{"num_key_value_heads": 2, "hidden_act": "squared_relu", "positions": "rope", "rope_theta": 487000.0, "parallel_block": true, "init_std_qkv": 0.0409, "init_std_o": 0.00747, "init_std_down": 0.00373, "optimizer": "muon_variant", "lr_head": 0.0168, "decay_shape": "linear", "final_lr_fraction": 0.1}
Each number is 200 + 40 x the weight over the matrix's rms, rounded and kept within 0 to 999. Layers, rows and columns count from 0.

# layer 9 attention query, 256x256, rms 0.0676, rows 122-127, columns 0-127
269,211,234,190,241,188,192,266,122,175,163,164,237,197,131,228,173,208,249,272,192,204,188,243,252,291,191,151,219,168,207,270,245,231,234,124,247,159,178,219,174,244,136,120,249,182,145,160,172,177,234,253,186,146,204,175,265,143,233,188,265,162,210,169,264,213,197,152,200,254,161,192,254,228,126,205,237,138,228,206,258,228,88,208,157,229,243,205,133,267,226,126,188,293,202,250,194,106,173,199,204,187,268,102,182,144,143,169,150,174,143,217,135,236,251,191,254,182,220,202,192,173,250,198,203,276,183,204
151,196,188,162,266,161,107,208,224,166,231,129,187,188,207,223,126,234,171,213,159,201,219,166,209,194,163,230,136,202,182,199,144,152,252,165,179,81,180,173,186,190,172,169,195,175,229,139,236,236,239,145,237,202,143,262,164,235,171,257,174,184,203,208,235,196,214,246,171,238,182,220,147,97,181,273,233,168,221,216,223,191,261,201,183,238,235,162,145,215,141,180,247,163,152,146,159,148,173,153,275,188,158,192,186,194,146,132,152,198,191,203,212,199,189,161,203,210,273,181,241,210,123,188,163,191,233,154
205,191,195,122,160,255,165,161,153,258,209,215,190,86,131,229,270,255,137,236,142,210,149,192,184,238,248,202,142,270,245,110,207,223,189,177,191,201,145,111,190,247,213,204,309,288,246,286,173,136,81,199,237,160,132,154,226,229,175,192,208,235,205,179,282,208,196,184,129,169,184,212,146,206,212,200,264,199,224,216,146,215,163,114,239,109,184,166,223,197,249,216,167,168,210,245,179,119,220,198,250,133,176,242,154,258,258,155,164,137,175,149,249,207,218,219,261,178,174,140,140,250,196,155,147,173,205,151
155,259,245,256,155,202,115,107,217,157,235,96,208,191,189,188,132,194,199,218,220,196,217,178,215,217,147,167,211,219,193,239,179,162,289,168,182,182,288,175,199,185,239,182,186,180,179,146,184,176,184,192,251,236,225,208,115,210,191,205,201,129,163,155,202,210,238,205,216,178,207,136,200,157,213,226,213,231,136,234,177,214,158,223,160,227,260,250,179,186,160,216,181,240,165,174,237,175,259,186,242,181,279,142,140,190,150,232,195,185,218,162,154,167,193,165,161,231,184,205,192,195,292,272,168,211,244,205
199,196,165,224,227,256,221,181,233,185,261,228,185,202,213,217,190,249,222,263,191,230,211,253,230,283,176,239,165,195,191,227,178,205,204,252,210,177,264,194,182,120,150,192,167,84,175,207,220,135,174,260,169,210,173,277,225,267,286,228,228,189,188,170,218,249,221,155,121,191,206,159,196,195,235,195,223,210,224,282,230,235,197,159,175,248,177,132,136,157,271,194,206,194,171,196,155,198,193,207,220,236,195,102,115,260,238,163,219,241,215,172,120,212,195,211,206,232,181,280,205,149,175,210,235,274,217,278
200,233,217,250,190,219,123,96,168,229,151,212,168,208,177,197,176,176,193,271,217,218,221,197,207,197,115,249,225,222,172,128,175,221,289,165,261,257,242,145,206,247,162,209,175,172,219,161,150,178,190,255,163,207,201,166,205,198,199,177,182,254,201,234,182,198,181,198,183,195,250,235,226,209,188,191,245,242,163,148,155,229,182,221,145,191,203,213,220,206,209,171,226,159,206,189,201,295,243,179,191,242,200,169,180,196,165,133,240,229,213,259,205,145,191,179,224,209,220,139,210,219,191,153,209,248,214,235
# layer 9 attention key, 256x256, rms 0.0679, rows 122-127, columns 0-127
295,196,117,224,141,214,173,174,153,253,166,218,127,207,245,199,241,262,59,168,190,192,219,242,196,208,152,232,174,165,205,237,216,283,172,259,174,103,265,135,202,256,185,250,206,168,170,267,214,163,133,129,210,181,170,199,224,196,142,227,255,218,191,256,186,247,199,235,249,233,200,159,141,194,275,217,163,254,200,233,309,197,201,119,197,204,178,210,170,214,175,151,191,177,238,199,232,204,208,156,139,277,191,164,212,218,221,167,189,252,230,207,148,191,228,194,222,117,168,214,225,174,172,146,251,180,146,264
229,163,270,220,188,225,167,218,188,170,221,198,238,193,130,215,152,171,211,187,251,184,225,172,136,233,249,191,183,158,207,199,193,182,178,240,272,145,246,154,210,322,290,139,191,267,219,224,223,210,238,214,268,226,251,189,222,217,272,201,197,215,207,226,181,248,138,242,237,228,234,241,146,213,194,220,246,204,191,186,155,207,157,252,191,218,183,207,247,233,189,225,283,268,198,247,222,199,267,195,264,205,175,228,217,234,246,205,191,156,272,204,220,256,278,169,120,295,231,228,156,122,210,223,223,178,268,127
177,292,180,89,242,189,218,226,281,261,198,182,187,161,234,237,174,282,171,247,249,200,196,241,168,160,180,170,158,116,152,221,119,182,172,248,153,237,207,182,177,212,261,224,216,127,198,165,230,171,219,191,196,209,249,238,219,204,217,170,178,212,245,238,238,295,178,224,189,185,209,209,199,234,183,158,234,197,153,224,237,209,170,220,172,123,156,132,206,153,204,172,190,140,289,146,248,305,207,194,184,213,122,119,229,267,235,243,179,128,248,213,257,193,158,208,266,175,190,156,159,201,158,276,216,154,172,129
178,176,167,212,263,202,212,277,188,218,226,180,148,154,182,213,196,246,147,253,133,114,232,111,138,289,143,179,224,186,161,207,185,216,128,167,203,203,128,91,199,111,201,236,183,197,221,171,235,146,175,244,219,193,210,232,146,159,179,222,211,194,241,268,205,176,159,214,175,192,249,184,186,220,222,167,171,164,177,159,94,193,175,200,248,265,222,195,246,218,173,186,171,163,230,172,176,189,173,231,184,204,208,180,228,229,241,173,193,211,174,232,228,175,218,182,182,324,193,201,180,198,92,159,180,199,166,199
166,188,121,242,222,171,184,181,233,195,189,183,191,271,206,225,195,191,241,239,197,268,245,139,208,226,282,227,223,164,245,162,90,258,139,206,204,223,226,222,264,228,197,178,205,228,167,227,204,130,240,252,234,242,195,212,194,207,201,210,190,242,229,244,221,175,227,205,175,167,208,191,220,108,225,155,198,206,179,162,310,222,165,168,154,177,264,187,223,246,99,213,217,247,193,223,221,158,189,193,205,226,265,168,191,200,207,232,234,200,228,203,246,156,210,261,275,167,213,216,182,149,248,149,174,167,201,185
239,268,173,296,253,168,227,287,241,157,228,170,154,197,278,127,234,259,186,156,244,238,213,232,233,218,256,234,206,214,150,202,244,195,228,245,223,160,173,127,183,195,189,266,158,170,146,194,277,138,196,195,197,225,183,210,270,156,151,197,148,203,213,213,184,232,242,236,221,212,246,218,218,275,179,174,252,240,156,198,223,251,203,149,277,217,231,155,221,172,168,232,144,196,163,216,251,163,230,238,194,208,140,241,145,172,140,289,138,192,175,262,220,203,185,150,194,211,229,198,200,163,165,133,130,243,184,242
# layer 9 attention value, 256x256, rms 0.0769, rows 0-6, columns 0-127
219,211,225,220,124,143,259,310,189,219,219,189,225,111,231,174,176,243,186,159,197,216,210,208,242,198,134,178,155,206,227,172,226,203,164,113,188,218,184,223,167,193,168,171,184,222,155,164,198,146,250,197,216,186,188,205,224,173,158,214,158,245,201,185,189,237,153,184,213,234,191,162,210,192,233,208,207,226,253,58,214,154,248,187,202,184,113,239,189,177,229,133,234,166,225,218,164,224,219,311,207,253,177,234,207,205,277,148,130,208,175,232,172,181,139,135,135,207,199,153,240,224,194,136,263,187,198,218
129,224,212,258,268,168,193,176,198,161,163,255,217,105,197,212,218,220,137,142,188,271,257,169,235,176,155,219,202,215,257,235,129,184,181,242,155,201,189,254,216,217,224,180,138,237,204,156,175,150,127,168,217,220,139,200,217,284,192,221,234,244,190,178,216,237,188,210,207,202,196,202,170,220,232,160,193,178,188,221,295,223,200,141,192,160,256,273,155,196,250,209,218,253,301,121,214,273,203,233,203,239,179,156,252,99,219,245,195,227,239,132,195,150,203,230,140,75,282,219,215,175,229,185,228,194,271,162
180,131,168,166,203,140,217,219,285,203,158,233,177,194,211,160,230,205,214,219,197,242,270,150,158,289,204,283,143,166,154,123,231,231,238,228,185,183,237,276,180,279,231,184,258,240,242,182,225,179,147,199,250,125,155,189,245,167,238,144,201,167,298,186,252,170,161,163,169,268,259,221,148,187,222,163,221,178,185,216,124,189,195,102,175,191,231,171,195,183,192,222,221,233,191,227,244,178,224,227,231,242,257,189,201,179,238,233,183,224,266,116,194,270,253,198,204,173,147,172,157,160,236,229,266,258,210,224
169,176,239,266,236,221,182,214,175,186,184,210,219,247,159,224,226,165,264,177,150,158,228,241,139,238,262,167,211,176,163,236,147,269,180,202,189,208,179,168,219,233,180,173,269,148,211,226,227,184,195,207,235,241,258,185,220,179,233,174,182,187,198,167,204,252,222,236,120,253,168,262,215,182,169,241,187,215,225,226,153,187,230,195,122,189,198,301,154,151,195,184,162,162,175,188,204,107,202,238,222,234,212,210,151,187,194,214,208,242,201,183,235,183,232,202,307,215,262,228,306,186,223,149,251,283,251,185
271,207,127,138,233,238,170,190,274,203,171,201,171,248,196,228,162,166,214,247,173,209,171,184,219,154,228,192,114,230,210,263,181,193,246,250,198,214,205,147,164,216,192,264,245,248,154,202,226,200,209,190,189,161,212,163,141,212,194,197,235,217,263,194,194,243,220,146,200,247,213,183,221,196,200,206,195,236,166,237,222,221,224,280,219,190,169,158,200,175,227,211,118,263,241,183,129,141,190,188,167,184,195,198,190,257,231,179,253,187,123,121,240,227,166,218,114,150,167,189,234,178,203,172,203,185,188,188
221,189,264,189,206,209,263,209,232,171,233,235,230,186,182,174,197,242,106,212,210,194,156,236,218,147,240,212,155,181,223,204,201,129,252,275,141,195,152,195,250,150,128,114,170,171,182,216,267,253,168,155,142,195,188,244,221,228,241,269,215,157,215,241,239,227,169,236,248,191,250,272,236,198,203,169,142,257,219,246,191,144,182,158,198,222,224,202,142,206,197,211,199,260,224,228,179,204,172,264,176,245,199,201,212,138,233,153,194,239,195,233,121,241,159,213,144,208,180,251,183,184,223,202,217,155,149,238
230,213,276,234,282,145,257,164,264,212,305,277,172,198,191,253,240,257,211,199,210,192,215,216,147,181,222,246,218,262,269,179,175,133,187,204,210,213,82,179,230,209,179,211,192,252,160,227,225,225,236,157,184,208,203,177,238,200,224,215,211,215,218,153,273,239,238,200,201,199,251,169,145,241,249,191,210,169,244,243,145,235,159,167,198,264,263,200,194,215,219,194,208,261,274,278,218,200,151,296,271,219,185,147,254,115,151,214,150,187,183,207,163,287,186,276,209,145,236,179,164,189,243,246,225,225,232,169
# layer 9 attention output (transposed), 256x256, rms 0.0702, rows 0-6, columns 0-127
84,110,175,304,104,121,182,214,169,216,254,181,209,240,246,231,276,200,118,275,207,132,215,223,109,157,211,198,203,155,227,138,231,159,123,206,229,199,192,229,205,166,187,137,226,237,194,234,237,167,276,247,106,205,245,185,252,156,217,176,184,188,179,293,124,164,216,262,266,186,165,191,230,155,241,208,220,220,161,221,189,197,206,141,208,172,262,254,164,176,205,210,209,153,193,219,227,153,179,212,280,206,171,211,250,201,218,236,251,208,229,179,175,231,225,194,210,179,202,143,220,219,222,186,206,237,215,226
190,191,229,222,175,127,196,258,137,217,120,268,209,155,147,170,213,198,208,168,240,192,188,267,295,167,194,170,203,165,116,158,222,280,219,239,116,216,268,237,188,200,272,116,174,187,248,140,223,213,209,147,149,208,203,213,147,210,156,166,192,211,195,134,230,248,215,223,210,221,185,254,190,207,265,150,136,245,231,210,203,193,175,223,171,183,198,245,167,215,170,173,217,213,223,221,171,150,257,135,291,186,198,195,203,180,180,225,187,226,172,239,189,221,232,196,150,182,196,184,240,148,142,158,215,192,166,151
201,207,255,158,277,187,189,123,181,160,199,165,170,218,188,260,245,228,251,188,221,199,194,201,181,229,219,198,223,201,194,259,207,189,213,238,225,237,232,145,213,152,211,239,204,156,140,240,231,111,195,219,160,188,264,212,205,148,169,201,265,138,218,152,245,240,193,217,174,70,187,212,197,175,216,223,213,263,168,165,162,282,185,232,142,259,171,222,135,247,225,172,212,124,158,184,203,184,207,206,120,242,151,201,254,163,250,228,263,256,215,177,239,264,234,128,104,316,228,252,189,113,236,201,264,241,137,233
237,213,197,210,184,165,219,225,233,274,207,216,165,219,210,171,197,158,184,196,218,224,207,232,199,176,179,178,158,180,106,237,222,230,140,206,258,225,151,204,223,191,240,209,196,207,161,196,163,125,209,219,191,176,223,170,175,228,209,189,252,191,237,206,215,207,259,251,183,236,291,239,127,247,190,243,192,210,134,216,213,219,259,244,168,183,149,200,100,216,223,245,200,194,187,171,151,189,222,285,215,201,204,229,171,182,170,204,229,255,191,132,214,184,108,178,194,187,288,210,273,242,275,174,210,304,153,82
215,231,150,182,267,172,93,112,279,223,224,222,209,201,187,257,151,255,175,156,234,227,228,155,134,222,228,247,225,199,181,179,104,196,176,240,159,148,238,184,158,181,262,142,196,152,225,181,226,196,195,193,283,199,167,241,197,208,208,193,228,189,206,156,194,244,242,208,292,185,231,197,184,169,215,237,266,165,170,198,261,213,167,160,185,177,237,242,192,235,184,253,152,179,237,142,249,231,243,184,185,152,157,208,163,152,248,205,182,182,268,130,214,141,211,231,198,197,151,153,268,259,202,253,203,216,148,177
193,156,195,254,188,145,233,173,207,142,269,266,139,193,147,238,201,247,227,213,161,168,254,121,204,175,214,185,127,215,240,269,216,205,254,195,209,220,158,181,231,217,163,204,229,180,233,162,204,210,189,171,276,188,142,262,187,244,225,132,145,148,201,173,146,239,206,224,126,218,175,157,150,180,228,244,236,217,133,239,192,241,213,184,168,210,203,182,227,223,147,147,193,156,147,289,155,230,243,201,217,189,234,195,231,228,197,200,149,205,134,220,187,231,186,276,235,191,196,199,125,264,165,228,214,195,203,266
151,169,199,283,237,127,214,167,252,316,184,251,124,245,222,183,225,227,224,239,175,207,269,240,153,199,256,148,162,186,151,207,269,275,220,145,190,276,156,263,178,204,292,138,223,174,174,190,201,209,211,119,224,186,135,212,176,221,205,202,175,179,254,233,268,203,210,142,211,170,159,181,131,197,208,253,227,212,168,234,150,241,134,150,162,159,273,120,320,218,272,196,215,192,265,147,216,171,221,209,191,192,236,128,202,270,155,175,207,279,171,209,212,179,255,208,172,146,201,255,142,162,189,157,155,196,249,207